python train.py --n_kv_head=4 --activation="tanh_gelu" --parallel_block=false --lr=0.00327 --decay_shape="linear" --steps=10547
Each number is 500 + 40 x the weight over its row's rms, rounded and kept within 0 to 999. Layers, rows and columns count from 0. Numbers have three digits each. The size before them is the row's rms in percent of the matrix's.

# down: layer 10 MLP down (transposed), 512x128, rms 0.115, rows 353-405, columns 0-127
# up: layer 10 MLP up, 512x128, rms 0.129, rows 354-405, columns 0-127
down353 040:471508484467499438470509442563464553532466505532527458537462532539474497446533485521464495563507473485435499556510496519417477462513561459505495499533505466566562508536559527490594622402526513536530494485491508490518539516535503492494527621549507505502478549483524538474513494527536518548416527485506432569488536534515576532519471513498508596521495517531444499505515498450453565447537
up354 135:522531526594495500442546545518446534439442502593481535468440504588521562477599510441491497517525487418518513469424491487484479467481519505563518510477509537438490483517480519533430464510501519534453451469551462537478501484513512554575456436449554491462496556565444492535582523502513485523492428448528495570481491511513439512536476489495510463490538525473506550435553447522539491448515
down354 148:479415489533473482481501461505451485433451482512577520522605523570473616552551494499457491549522517539530456396538543486454466522521513454477537472487527584560466527471479547572450454453534483493454545559560495519495509484465487518528531506516541463489513534476498469542540542435531520512464576523496512555438474536529547500519523483498458522457534473501582491446505495541553554484504
up355 107:566547491508546571462497505492565449532452504495495449481521503465512471457457472515563424505461522526516469482442478525588541406483542518542502475459468569514526523404485567510519414514452510484515446499520463570423511515480499486462546445483513465453526505505479520478535541410515491474561526503558529538505471473402522510515425509525544527516437508472497423452488555540529531525469
down355 103:476485558555524501549471497514473540471562529437460526538521534485473532490519521467488559544538457421473496531535469504498531619512431442487491510541505413516452506511422429455537571529455469503510557500505547448567544551469484488486504540531496553494467517524448526539463480538502485557479491479441514481520500454454491527474511601502421444478505434550454560470514506428457480503563
up356 129:540464529612459555442473507510438508543538536487499530453489522514562442451508538546475498565538551540522492488504476467521586468467553516527520482479501485473432477532481490490523453495546511548516524513424482523392524550471460495516493459427548452506491462568528458464468510487516494595552483456490525509505568462497568518460553552485448501538453437406557497463477502543535497545507
down356 134:468516490538551517521491482494503516549541452442479523476502513473492470439482514539508479438494468512544466490502606469461462519578481471473562433523514517525587559586531510454462587508453543453495589502503510466410469537556490512597485562486466532472482546522402434506509493413511520516495504499523451447512489465513497485536460518501432556510535515507512535469501499462436420494518
up357 124:480459490481460449442510529476537450527500512420522542480501572551491514496490528496474508511465505513527497434412461491470549467481487502473515487448470502431545491507466552458440472501491515494501429469514411516578515516474466483544506528524463431488495535471507520455526582430547400587506473512541524465410542517471547443521512470541550451546466522561443533501443530531529479572572
down357 118:516490526489534471493460500526517512455457500530496506486401516391465485524470499435533496485543504515611534520549475496477472448438489546496548512465448428518508513512532419431430553529562511457499536507562521461498522461520495532504478466497418586494589525557546523474468538566451534474499505501493511554572509550552429478524558501510449530515487489465482560467509497477514481417467
up358 102:491511472555533446457511529515593496464521456527496519441515509464503531477508518496511571513521499547515496455456561485504498463542561564542504501441565496485522519487531594479469442516495480489513535527488453498428547502516464550459548431460519442456453514468463512539384501542510489509546526457420430463462531424508527442483492480520528442527471494543576468558547389512546504491530
down358 077:470544449447445535511466508422463504548482478533510522569495498532516522428506534530517445514543477528497457524495496483510428566494468476488445528520514551505461487522465450533595548460578524487448527515518480503447527499494495499510503454438502465520555539477513466490531405508484519543511519467444518472506484513633520551510441565544471494485539475520526471474474510423360537428507
up359 003:480575476494501554476489474493487509551506550493423490457515507515386449468490544482485541487455484508460465431566491452413439486487497480540493471520467492551526523454554505488442452507422505513465434523510514438480566521526488573558577512511532503457513465471559467475514522553524552478509526469505427552495527433461501514451534548464494493519520586547592566529514561527495469525458
down359 003:525430504479541528543469487463531544441538537536497479494475521503572513593445458486518484496513493504553538562432468555484514503464515455492465530511523528477559510509530491617459518539512564481495536517506543493508471481433534403513403540453479520441486496502522533508490517469460472486485509459438507520445481569528456586523456521503477604462584470551529416502459484534502441492498
up360 120:500544494565549555471445514433449470487491487422450514529494512450486532470482532438500470509566525369519510450519476450488504468484419477482562513551479518464469553414498567450478506462500502458523468511548444520520449441509518432519514477449463506426527447559544489542513514544550496541476440470520516398441543451489486499452449507527529509518502524450517480507521461513508544514424
down360 114:436456474500463459493509466482593465519520464547457442472510523517498417491501446512487503583482496509516482504463482561533446514557527549551554465460533517504477507428491435471605503519528525548422549488491561500474480561517497506459481482522480582557453549506426476585487481427472516497561438495515453552516570480445521449597496525498521513513472457488517543505527529532451475536504
up361 038:533551446460501496514526494399513453493473499516488441525504553513494503547454498551507542495552494537503498531541532488431577553524481494477521498538473450439454406528447527470462512468489555455575461482514473425495558490437509495449562469512451493535438541500507459526556550444532495583492518506607490457438482464459440507415484560451526529525481531514512497542489468497508544576506
down361 020:481541503568423483529462479559474517524530504448529527518502450417551571516564515497482501455458522476508506464469469495504449450417574468580515532504489495517542633499481547554534524467542477508440522519495534519470451491566550467528426500452514504452521459533463516520462435477463524447508455470446509549539522460572529512536489466583517468488516476538449500450510546477435460457478
up362 119:498509565476472464437508516516460521574538453525556415423461531409473493535460544436463449537542495431507438488561479518520492496476498487564528534457529470510412443490506514516471473528473439513541464490492384472463499400542502508530510518465461531496492498488472511559515492510531492480521451519478530532461512519451460580536492534534514430490510480524492504520536499531531615470418
down362 117:470489531548516486504523526513553429458477508455453498557510519562498456523597539551474494543483499569529554433440494515439460571554460534483464514505463469479420508553584505467523510553444512429468487503465568548524527503481437506492496496490433441461558454532540499498497488503484452451587431507495451508538457506571507472499551466509492601549481551512506528466468496516452462552505
up363 120:532417446468481503559433527456453461467454551491506486465541562493521526418503470452537478508459537535461453515500468510569527575544492482500572509515517464443488571491483452407472487539531486560508496482482485447545583472525497489440473442480551523471507500494465479454525474505534465533516506490518510490593464451498478495441425507481551438508542497495595600513460569531541478506495
down363 102:479520554432415477547586477487552492515520435516444450510529469553558402538465503464451504527498468440475542486506534505520558526496523529522502554555441490484507450537548459532541481499461505510450546551492453570578526516562516495505449562505438505552451567554460542454567471508487541468475495483430502411489443484476543492530558518465452464483549484527490485493489489483491565489450
up364 136:568447478525461516519560497552448501486465550473495565538484559473473520564507540434490500520510521500466461484479498457585483489517516498470539518425545485485436500502496481495503494549508516487520481519483462486450409504496536461440523476464452509481502496533473437491567493507499448492504455484574604453557429484481450496449490533510582457594583513444474547450463451603536457521477
down364 140:504513455557469525548525518465571519540480515488497491488427506488577466552533509499436526547502508512452558427517548449510538484525537421535501517475542515484447492508526435544543509518472501427488463478566511482439468594511488510619516519530536450588533503451414508542526500544476435464514513581479504495466526468443513519488534585516454510541499521460491534512482576455434506478519
up365 003:517510498480478543572465481473526563437501462545511467542502563524550542537566548457494490480469450494564497520463510479448518554562561557460520500486526538463554494587520448536511519525523545508485562438509494557528578511454505482500441500446451532493476472540483468494368473545485466541503447536538544458503469508520493535518456445517460530538534404506501466480459397568523493490505
down365 002:475556456480559510440570566509443491577562428449566496473518467465479432480531486487518468478552517481450466482563529549531464439489537532532518424538414520451477564482464547421491484483462438516454494550446489498504508468498466535512520555499507481500525502514509368539508488504555477549519490509470477543479521472573543513469552484498499463557445569474490537493543490490510551514568
up366 130:481451477544498465477484591463559425527506441488485489528414560470492486474450572464469517589464443417480512531495486483512513435512496485505580520486430461399509573492458532473482464522458455495489535466442519515478461535503454570513521432470493506501478529537507449481510534509552480507488446473531522519499487473493462472423465459463517493519558493447476504571514436493482484550614
down366 134:508540474445512522477544478541484549490498477511493549490503486464537491411609490543494518444484460567496444545481535484504451545465517507491500564452477549527571445484474531434482495531512473478446471574581546430492492487427485468537450490479480513463494446473520555556461504477453523455483531571576525483507499493566516501496451528519410520564566496552425488530516543436463458547467
up367 135:503422466553472444544485514521463455473433572424506506536526528526494524501441538508485502583539455501500480560486554478528518551481578445479559444447503437516519485472496484528461410516481507579496519454502469546484512487445516567454574477451435527476477547559550514533455497540564447523497517495501522514543510439465453522490498458501537407464537527486465469401500517525530530511555
down367 137:491441490441524474466454536562526560517500475469480446505444498556479517502480388529520482453509526473490492511443598542477570491504474494445491502453514507515514568413462510538462488529569536495486504502400547418458527572505515522557517514529477458528530527480486500468533508499543507492509430498533451447481485424528470512477494553523534579541491497547555466530532590491404449492504
up368 003:424487506503519511484547507493463490471434434481475524529553540516434527464492506481495501485432498493497487392459454512475487501534473529450504480462474463552459449506541559516501461589483476504460454502535532486533477525455507634592571486502482475380496437462531540517468552540490511462492556518445482511543530422521417587474541506498500523486444477539523546493505498458515527490491
down368 002:535482552490555528484477481498518537553541505534487480573470534520522528496484520425489460510487484470503477473595498520553540500448477459515523574443516464493552502474441537518574480447517496523500574455523514522522500486487448501459475522492546534471513465415571522490482537465483491635465535438424440635452468508513473546506469480503518481520587480457438487484468460482440475525500
up369 003:482507498531536552483479544531504438540511460448489494475512513455460515474442500440532457512387513474479489559492503432491524473541495522487475453446585458516439451440556528481505471455487500503473487480551513488555524504516530492525472442486478534515530489393497511522557550591562534426452510500418480577545594419513402534470483439474523489491504546552540504485525508493478496477490
down369 002:505460600472517488563484509472486472474504494508465457552515474519486401476491491548493498541569439569584523457501578545598518536457516472485512558481507510544560525489453495571508460512473539486552524486540469487563525459511515481409469479455516463504449500524448502575501546449459496574529560457490542502479461605526451487527458519484500541516574475464462493459476434506526494519471
up370 003:433575448529515543501465460504486537524512535534499453424462470526434514469435530449473543487509480520454473475475543412486505474522523504571481523544456495520532531423503474505436501490460521510486357559475477461474558473554526528574550549511562514524483502473511516537551490477581576501516522493502529604540554439529459463495550498473470496515471508584514507524508531568496497496512
down370 002:512456505464556512556457559492521509459499550516536554492489507507487510498479475526505582483495514530527513532472477556460494455414491455438480493519476555488515571553529487621389476544456505466503545510546476488502468510436510439460418515474501501487472498509540546468486481487471490437488523437468499492481532567528431534481446568469450599429587473500551454508485514482483446534444
up371 132:500524447516501457492536459529480468479455485520526520546464423492544477515476586472552437528468565449419465487429427511583499529620413549541451512546519458496495507445468486493466461551469493479519484476509483437473483484471477467604467512474458510483478480488481515535536510448529517504479398454485553494539500445452484574521458481479512487503495448534489572493570507503540457541495
down371 142:459552549511517553491484522495460416477502479418453547372529598523501470428486506516441496516516486458450462436548535470502585546511494529467477568513513468473523460527498468493526477482621505505426520506504510484469529483460442492563479465552506582500501496506534494553465455497536527504534523448550434482544505550494511449523569439490479509489496580504440495482490535490499480497444
up372 003:435477451530474496517503515487474477544463467466508489430520501496458439446518500461500511496487510510479523459521475539490514482553496487465474499484518456565465509505592546515453461534436513520455447581575478446496560503439458585578549503548560498496465427460559564464555517534510514485464521472451537527530528400506465498460486522445502502473428507546567584566496566431488528513484
down372 003:505477550530525563523500458520504545511543527545515459557558525521493545501427491500503540525471484496516543483528458523523502532441445452518480554506565476505590502514452509537518590483558530499457544460508535570487448494492447476467457520461519553393513486446484601517454541460457498555494487489452448523474462554504456540488435529503546580448598487512466440498488452532424473495501
up373 139:520466470513517580446494568523531424469516518448548445479513537409476542472427557491467558517490518472477458476500473501472522501446512515483548529455499551482437491482486466516446466534494531542493580452519453472428480488497544522522497556427437532525502574527532556513533533530523489483574543511510537480518549529507498526529554510448596429545510539545548473420479539556532544565464
down373 152:480475478542496527587423556503572523521506513494510490508508538492504474546474445465447473581537483527586526593487515564533467449447516487460501372462436508478488555537429479511517460512477494561526529402499540547508476398479570475473513555560524508501505544516475511485435512504453524478529475530493439480537490509482511477423516513484476545457462535481534525479539532479470569480520
up374 003:548476538502547501498460500455481525527468531472384518520482547502480513473562530487477506502431491476470515524478528520437455515498474554449514456514595508470505522530576498521476503481486526448529518468513514524509523497456458539500435461442493504542429452451529426426461462597460428521484518515562451463473474474544507568457386421549470498470568503510539490465558458541497494457538
down374 002:466526560443473499478596497485451516472513491526503445495527448498510433550561528445531475522599488461472457432512499497534450503483547523491530544552517484514527486562489512473494579442503519578507537538451553490580516446524509509520474552426483499399531495604527518542524552544564491563504484555449475507505456494542571505454546505488494482507441546481500431484528481529486460515550
up375 003:444553446468508526503478498473472545485484493486426482418521496471397469456507532485468542487479452548490499392507503457440497507473573485507523511549428509572547523508539558500438465550442508515506391539505523445464561496490471589552571503508507473485478443516573521470526464510528504521479545481504481533503522414478547552472523519479471472508539556463515590569501541519501477505500
down375 003:543470513500500504507534518512520548483539502574532518472480532493550536592456445467493482534501540473494498504461433557477504455475438465497484514517543504458524511521557463561483547516516583487440561495493541492518471490447506377501419583470486536395533521485520519492464574440509437465503511445433502534465474554506478547473419499522514612481544467521490431495469495515491454486482
up376 126:499486426542522512503553521474538598491541555475407548491530473591552445501477554527530505501470522423566522525484485537514506506521483565543486487465544495468458459511445515516473506538502495494551402475502447525519480432431534505524522475486499485437481515480448469512527473516546482563525464506451460484452543522444411574501488469519562510542535511495638505544535476535519489541483
down376 124:493479554530477460512454500497535532470505452471570554506482508473415531516543533448474483551442522527546483515461501471530491492436462482386534505493504463524555536542531462531528466483514525491470589534490523478527474521513499511543416470570434475487539514551509576502574502558506467443545473418515537456491499515490517518537563521430495476463491581451360490480511488472440519478518
up377 134:584477465431571527438532544494530451558469529503503488447517545519462547544531534438503491517445542431507462540478389554565500500546549503451453531539537516443486465482490525616447435496513479535495481531442458472452527452518514496453532489448492497529499615458490515474459486501493528495488529487423578553472498509462433523489491468531554448532483506504471502526506448552501501494485
down377 142:539571477492509462519573519475507416571472523505554464525473471552489501530554560473462448502496545421563465504488574499570508420528454524509463518569503490464534513460524486507522471563605471579507516514471494469444480500527514487523485447506548508523465542531491551502440477515538554524480607519482508554497478542509489569523473552520519504491513419504515539502586424500453434492500
up378 120:532521511537500527534529475430448477513489540443478460460430506529485562485574509563499474518395544506524513490477434560552574584537527488486517542475481546497555542404551501524403465489501451473436567495553505527534469438537528522499563477503517483479490496514557534457485444533466483537545542478450537560534437471493515509557512538461555451422475466468555499499522485493538484489500
down378 111:499499464485555515483555528466506513539529530493484500514540516578485493500550529468495493568498519411512492523475480525544432510510501489513520551486530417480496541477536528470496499496489452484532440528504478553519532495526555505545490559376475436467416560622510524425448530494467516571462462477477540550449528497534454462466481517434481462462518422521479543486546543479397473557514
up379 003:519478534475537505550513513480529532452483466423403502534493520457506492509560483520474475507479501481558514537451517511460485547461487530461528483473582529491514471556508485506493520524505533453557585443495533542509481510462479521449497385485415479453457453530487441476430485529453421532420511516527463471536496513499471595440403467536522486509588468461434498499481428520488523469552
down379 003:508551536456458459447556468490453447536480483527525487471514435503507428527540517501518412559565497446456454448495501466596457509506496520494539483508543465489519494442510537429552478492494480523485450527461533505554545459586513540534479525485504479459509474579496441560535587490553453574555511493469514512477446465528553497488526408511554481561431524499463510493500536526584532479548
up380 109:542547482483458513444539514467472416548499490550512493485414480477551503514452496501475425514500501542483461436481483441516539443566460560535583499541425556462509439484584445468503459531451571492489500532542509461488482487478514445521557484503486489488438484528550519559498511458543586542515489468444556524524490513470417491486475477432510437459514586527525508487525503487550582518547
down380 098:503463522477432509526482495543488514535479432512459530597506504527519546490550493471505555547546483450518514583537492488477497572519404583504570533493584516501413508497499564545595516525557460521491493498565488423542486457550499535495480521520508498559534555505491514367471480563498509540467561531503509480491506531477526513478563520532466515527479465489482451502536578443455487500510
up381 002:546499512480483485456552521443498524449506481579446520482501497452465464490492525573519432494487473492504481468572502474515537497433475504499536513554386557473590474464409523465524486528485511498544528452467500476463475512545504451427540548498509414475556520550448518551495545439452439494519511485559535492454460587453537500517553546481464465469557525476508445519493524536516557572441
down381 002:501538472495448471471521527561539486516495477474547530512463469554560512525523444477471488508442535502484497532395445507393478431622508534518462487507528537467419529467570483463479442545489522487506511517470492481433497510452534462553537466555472554525487544465541486470510500490427502450481510501550503459555583492428497483479549507561502459533451486521546538517510536515602446451514
up382 127:464505534522528468482522498556467528434449523430499495483516537411495461458443494503487500502531508449471462497548543544528508536511547580502505476535481431518503466443481489518444455482507503503445446539421516451466535504444438522533529468527420474523387500496567430540486483510559486500501441541570496534549481499422522532488582490525567446506467495540486530521471538576540431457465
down382 132:465527482508417475408532481438483447471506487486519535496477514582493529588522451492473557505561455572499489429504511511559490444507469414498496544460539490442466413470476491561474466479502443480467512499480481437471517496597501572473512493454541483551502460463515551524478479551543465525502575521508457425506481527510464463520509537497477573473466533422565457463490472455502497545553
up383 003:488521462534382506511501542513496555456468487483584487424523495468561431491581512468509463483477492485530496470509489535468601554583523535463518533528439507499542490515485523539457487531446542539467504581554483446462527471454484495507539516502498451523465427530465564521545537477477507479503491485518593421533489458511537433468563549464437523501484448576545469550476517505490503562497
down383 002:458526468562550552477545546507514522577575516538555481565559467500504526504427497479500564498443560464440537484528524561519475449515485475520467468533505537466546523502447487445504507492554468497478497460453443573383490545486447525492544476523491544439516548448498494533514470458505483556485469543509413543520556559502461511457427582502558519441533540515539503529545473499485507475559
up384 003:477483514494527474547515490455484548471436480492418482538479511455503460477514485520478485488544476522516531446513463520467487538421501505419499483519506468517536506544557525496492516592478515450537550515501451514478550512473452552438563467459483464435451471600482496421445503486388405537486523489588465477507469500511561575485413465494510482515493478417492553514489521461518538547564
down384 003:557566514528463492461538448543512518521487472526536460469516500515516573521539506430511448528483519405459457478482426514478480508541512498578543487512577490469485480492489534481569569430540483568447483469474599542543477436553499526577508523485473549473543467512501528501532602489549483562522487510426466534475455431479543538513501449553569482527467527520484508514492513510513477404490
up385 105:498535492503525417438509547487514472506475489474505447599532491547552493481483520491557460489367483496526467461590477445438504536532434510509481492504463462431463534563506450458500467571506562534489432496535482459438470460467523447521545458534503475491512539504451546492465436517578458489489467476493531467462468512455406502501493488467486434549451513491585524547473456520518542510477
down385 085:543403559547533565527531516535457517495486509486502509415513455423484499507537547500474506544590461533487529530452553475472457473479541565465472559500543555574572506384555474469480538483567471510516495545466585540507505532470524506526480512460499486484497496526518499501510483516475531466476480488453477497509529480517602513468541463560552598454505537479426484491467527519416521531529
up386 102:532521499549504530430495463548447521505528488507527430434445495477569470471420537467484586523475547496565527562454565535553470474531466523399525476491501531476497583394491508593477472463482483494476449474486533480500472436559503499513502509497520488546494527521521487504460503552533491512534526473514465431576520450450438513530434444502532515487519473540499547540514512602521515543552
down386 081:452504464477480453588484503478480521470529496506465538556500520484424551522588464531531495562486519527429557473466599429482515493451513488618526538469449501584433468547475486485444506488555506541546564537516487495495522492458500510506533531509502517518536495452476509497490487474523472495543544508476515539371442545542505487463506452521494420511502517437495495527527559402456539520477
up387 133:481376521560531467483522512505460422520516523529536449392449516543455449435450538441528533546493498443457475499485449477563517526465516486476508507411536474493551531455475487483434503463480542488455515481456481458478526473445482369511537537458464500531485435471476505547537483489472485537557547513486519488466472541443451562450499505502544535501500516431526500551475475511513431464460
down387 141:468577506521531534502479531460548453553535538516500501392515534464529523505482526504509516522475539505461518478468565521477476521433495515438555570490512517574491526504604433511493602533504551503438536449467479438491511492531547519504478484515505488557510446526516507547479404553551445525448472510489474542527500516521535558571492537560491583533483505428577467525488451428510470538498
up388 003:511554474442536532531497509490487558497529530518461544420523542462438393532487499545507484490436435521494494473563542411431501481447504488566525509557436535505552536503494487508541485497464503515514517473478498492467552484564485423468571514498538467507579548507488539491516523472493488485508467476596473551519538568420547463514567551431526480501553555433475460521560501559527494534472
down388 003:573493474492437464531540499507544490452476517505529540489468481545567480618471462507476462525477517535534543534442458566449494468573529496438473496530521527488441493471578516553513493539537535460507441554532527431439496500438543402525479574501475520519467510551427467476500554454459535473500516477490546419487531530458467508535489494555452545491474489557566506545487543506531447432513
up389 136:440460432508476517568502515500514533510537440544513491521465515560544457460558475492518524541450504427494485482479471497523415505525471481506534509543472478482520462492495524421453450485501443526516505468508403469440527503603472496522538525465421485507389552431459576475488518449447462510527511481526508470490472490454454534536476451520561513534501554576461501502529492615518517564532
down389 156:530494491462499470560506501520520501505486526503535461584484495542575505468577486550484554436504526438489494458478516486528482501428477462426480523503525565479520550474509492472481522490530528512508486483491465508444470554497497557585559552502531452524433538525496540440479517441535522525449545500545432414427507532499455636546506559561573514525443505523520519467446521461432509463540
up390 114:551505469520542538471551472524536469404505499433495443483511481446484484495588498417490552481512503491526575470480536500549525535533537503545561496474483511485427471435531478499466505523469459490550521525449485468516521500558505492577524466466502484418458478550501487443508462433532487508477428503462543539538464359454508495495533526507573404499490460552541514527486449530539467560537
down390 089:611502516465458452532492503447532445521485520540478485515454445519528521505426509495499480536565497533478454507494379540482511406504478458572526525562589400493521435505457516473554483475513533520480498504497486516507545480500481442506464557487513533511466456484473608527475455499445513484474528468540511556488591509498511484560509443523489598545547491466503426475474531509486529525483
up391 003:458451492448554505545502495541524524419518460487426512479523509468422433543525507538471527498535501541537528515420510541522511512435520476513496473487561517553479470586548530491496512526534462448549531487487559520500497540526468531484553462512485513438497497516528449492439460507541465600386514510489421569530532465483494538501404501528566488498555462471420571526453503471518542450524
down391 002:565565528477454515482491453482494409502438504506466511453496477514513446522516458468487440569517514435505491523511490426520456562511435471473527496473549438461492475442551520452546496541505502490480434506515539483547512475557493486521454529466548496460501477528450491515480622474512461521581496454429552480460385441523533506476469415522530562534491456519444552479511483547515562505463
up392 003:460556453522404524509505511511460512499505520437552476442482453473524460448502477494503500485511529530535521451524472539501565496568528473480520525522456466542512503500508521474431479512424546577446459563548506407453545471459500565572568496573517477491494427546510563513589561470519534493461497458456522493552500414476527480466563573464503542509478515537517560548529520458487470554490
down392 002:463452492600565544486464507517578509524549533554487481531536539521548574529417457560507507480436547482483529487439478512544528467435409465505490495481538539507565488481487444543491511519550509470464503437522470567418462540508451506496496457503489517426485525434499525506475487449506468489494473504507477526507529531506444501517376518495553558444611466539528449542480515500471503482528
up393 003:504500468478531490472484508556474451541477538480528476528472486522547512499396430471528479494459529470462580505506472449550474429512505512563504487443501442479435492379501466537556497458529477494495470505502501489517462495537480508542470528521534526523498547421441577564527514464469588419570492476456499575465527498512570420477521487468553526448468488532550524415534539485512502543449
down393 002:537458558466504494557431465495536503490438549475487466573509524475414509422516551510461531505505461566557510505507514499478568519437519477489520526496509530554507463595466472546467473488443513492538514460543449508466502525484502481445509457457426555588477492536508554455527459538515577474486527468562520475469467575466447476532413553509496473521561517518511545530442429415466476484488
up394 127:509533456475526488461522467465559525522454475520540475503421559487592484495461529466554500505457484509542483485499434467444513531515497491489526486515506543499536473573500529464501449570499540457505507478508484475479473424540463455463532525504422476499465583458488509519466476503505497519462549477495522503434510431492427563423356464510569506543495471567565556516539521494513465554402
down394 131:464433523524487439510494513537402472454514506489535536484529509515455515464564485546467472502526479521488479530524530545541492525488538571493506463470522410423421530412490532491503550442559458507509488505487544557467488513483525508522491447476496508472502437570517476440544531486496517517571497468479523529536549603502559459553583555476473470494539486363518430466482443525492490488526
up395 063:511472482470446476441459512475612519453514437510459532513476521484473457512473572522520527487540469521450538506491459494613498542479597535468560467486454464436489504529444453480470488458529434575514542497442481506420534496518490517556459459468511490493475540575431484490485486474487522557532508501506506411541438439496494506547534522545501478469537529550573548521503509603520533531501
down395 036:444570484451534409524511514456433519523452506546496513528527478485438492510518421503484486532436494479516436515516480482420527456533429510489438565504521522547462543513569441527522566526531521530485509528521529526558447516480531488501531585548530493456512484459556480455501489502532500492397512475515422509419574537543548503493522443433465445513578493488496454471478515478405503490508
up396 003:439544452520500552530498502489517494526483531463463479434520534519400466476562524420492511491380476523521451472503555462355502481550485507535479496504500484503507513457564501524427475499436553531480455534532491455485571504497494516538528495490563498499495436474545501486520494536549535446509506503492479583570542431465437507416550532476475475528523526553567513548492532535480448511501
down396 003:569467540458538510564488483477507530484552558561525490508512509498510463585416442532510536520530464509534546524481496563530472490438549467452444549531513537497557544523484489558475517527497527471500509558502485469465472502441487422470434548455482537438494501517496529570494497451458474529490524463451482541456479613532398553490453540503451603452547461506495419497509501507524477555503
up397 003:495541505487504510504502465493476520556486570442427507509490487482462477445514492555475548488490504532468487387603450491448458516458484521479531479529443479559563508530544535503500473544431514574510530536505503440447558515489468581504562506510507490441495464548534446447497557538444509497505503459513412469487464489460597546454511601455515537495491556471531557502567507473513481540457
down397 002:525440457557505508483492479532563541426541506540500452473521562510612558621451490441512417433456526468511520521431452510544493511508460497539539521522525498473537435505541497557533524480566527543481457486508564520491461506480507475560448521487424512466497508462512544442497541486532495493488497499456496548509515456515506560560464431528519514475561519514570431517450502515503441421526
up398 127:518493501539486484497511571463512436490476481522451521499454502541462434544560592450496461538505495453520524482570435543509499491517524534536458479486399489466460569421470474506501457446499483462592484501523494448512457465486456520449486483531482483428480534526614457457514560451499520543494537452485496508521597520473462485520531480413546474508462508443434565499507563517512462532459
down398 115:490497473420449569514533425518510590523521450518491430554466520505508521511439469448482509499437519475506489524469545512483517518449459508516434486434477517513491480511502548472526493519429533511497494525460505463449492483561535482476543521457450400435506522577561553479512530397394544469464521503535535522458402490476460526505488446530537526589532514543483502453520487476449548516529
up399 129:544477441480537477578534547512441528537488506499415522444525481445542481473485506438530579497510513534523495418410488484569479543492528587448486525489461446516466481476555483448461448598479522475528486560558509547529506461531477514528534530471450516499501531546420421568470473500533508481447523500467532464588501495441486512495471507463527525558554472484419483514492479451559494476516
down399 140:507495510451465612459518504547523427535531432417483428599505494501470580507577501547446480507485468476446515566499501489519540507483560504463521533524521461442541480474527485502509475551468469566479534462457505460514519446535495426533486510557514456511539460485491495463560529490524594543468533469505478474477491529486497494544462459464473506461496517354462544416513478506520503510541
up400 113:544520498444514526515488479437456474538518492425537453413466511528475502497531529492508505555455535483445457523507519481457531479461556533532454476553454468511533416491489456545516482517506502464453404561373480461566466474463490548505533454460460469513409462444534432478434508507481515492502460439449562523483512508512541492544515475504448423466492587474569501454512451486508530529511
down400 114:472446516515504559447572438555513495476536465539603527503570510474518490514503477464539465527511487553546444555522538562494495531470481477500536428466535560582507525437548476492522486487513482482531496465525535529514532580535486427490485474518462464488567474522505491508476493505480519505485529558536472457488572468504478448567378501497511603497531579528495459534508469457411446548474
up401 003:450489473504520502504464491504506489492444380473529420493513512460491543498447512472498466507451495517491529544398495448507507511528593488475465498422551432549417501502569519513506481503524497469465468501537482541556483524460487529568556444488478511488480541438522519564486511479544496458461544515435515526508564404571432561476471426519507499488428460503463565511440523477485506469562
down401 002:504519554481534526510503496501469468530504498517488511520507508497394453429561483499500546524574459517532438456608541558566551529403506476517516484463550464494540559483414533508548491478466481508496525441536510487566539469568494503438458507474512486487554491477450469536473515460508473566544520429456507573455413545496478479512459531476559527548527489445405534485483456487481528539471
up402 130:487522495526520441492522512460461419440482506512513536498524485569448476445539508494530528487402490529501477545553526514514448443409469547523581497497496509410524523437467497456493419407469469529396470526550516489534529487503460505470518502494478456553463529526466433481553479498562518498483457523521513557522465508435506476464457496449605404536443471500518497526497511511556473464500
down402 134:555554507478490468494514539456475437494494489527541539455511531553533569495453487544543535387568516548513451479513528456506521440510511444547498507467512446621501463533520562523405561463519504484436456485456507495479485536532502542467546523433481520564488528517538465514474555431460519478562553501542522512498481446519514491487545470484531482519629510537453525525494451553514450475509
up403 003:486557523498580561540517540505483495530505497465380484443530538473383434507490501510486482498399470517468476469521528440442488479450466466563509472525491495501534458447519535489507462492475501463548506442487480492481543499519490527442536473524505501448528468508495475456524515504526499475482557489528467580573552478491443562427507487445517376515575591499497491513489577551483496509478
down403 003:616473552407450458537502470495514468446519535531492520520495461555559431588479459508487456533557467521554522530408462504501469519497498461468452555504540524514505504494525482552500460560515546488518507545497546478546481454455541439516450536477484510508483476561508545541535598433455477536497535476471541498445490577503496491527471474529482533485462442553515469479453515547589422500460
up404 130:533532486538521468481525490509516457520424515526472454478519459469473569494522470524493504528550487515380506504516500532541483462493445518477413499489451500493564488399592515526461473540521459530464519526468518472514529512558483496521508493458520488576515510497497441611513524478436531442504426454480556481534472459481536464485484462538588494556595459495519518539443427504536579495450
down404 136:499484601473496495477542526536492482566530489513530505542457548515435462574494523520501552582566457514481516543567519409536529523501492478491504557513542512537420524446481502520523488507480520544473517586464462506512511603506471496468456545544517494492495464475534478498460565485538504492482511519482496589566552468501511574503514536478393478497425434498491422491493574417474518537498
up405 135:534493483499546488512513521429560449497465561513518457509449429465486484517580500451524577510460531486499514441556515526552524499544544552529497463422466470418473508549450460533455463499523511483493499485490462438542487467444506519440494495426492531434487529518478481500549455433523524563501452506527432545549552510454474510451581475464436541535474501477585534530481475576531429439468
down405 137:484437512463556508527537532501527564513483488509492517504502551413484471538512455428529457420517520514500481476467547562537450514488454435491568363484518505467530505471532501447462493479534530486518468464497499486539529550488497492483501562503477461484399493490621545419466497520500505464516494554591403487506422484458527522511540521488498526492487560546475507482487509514497496481608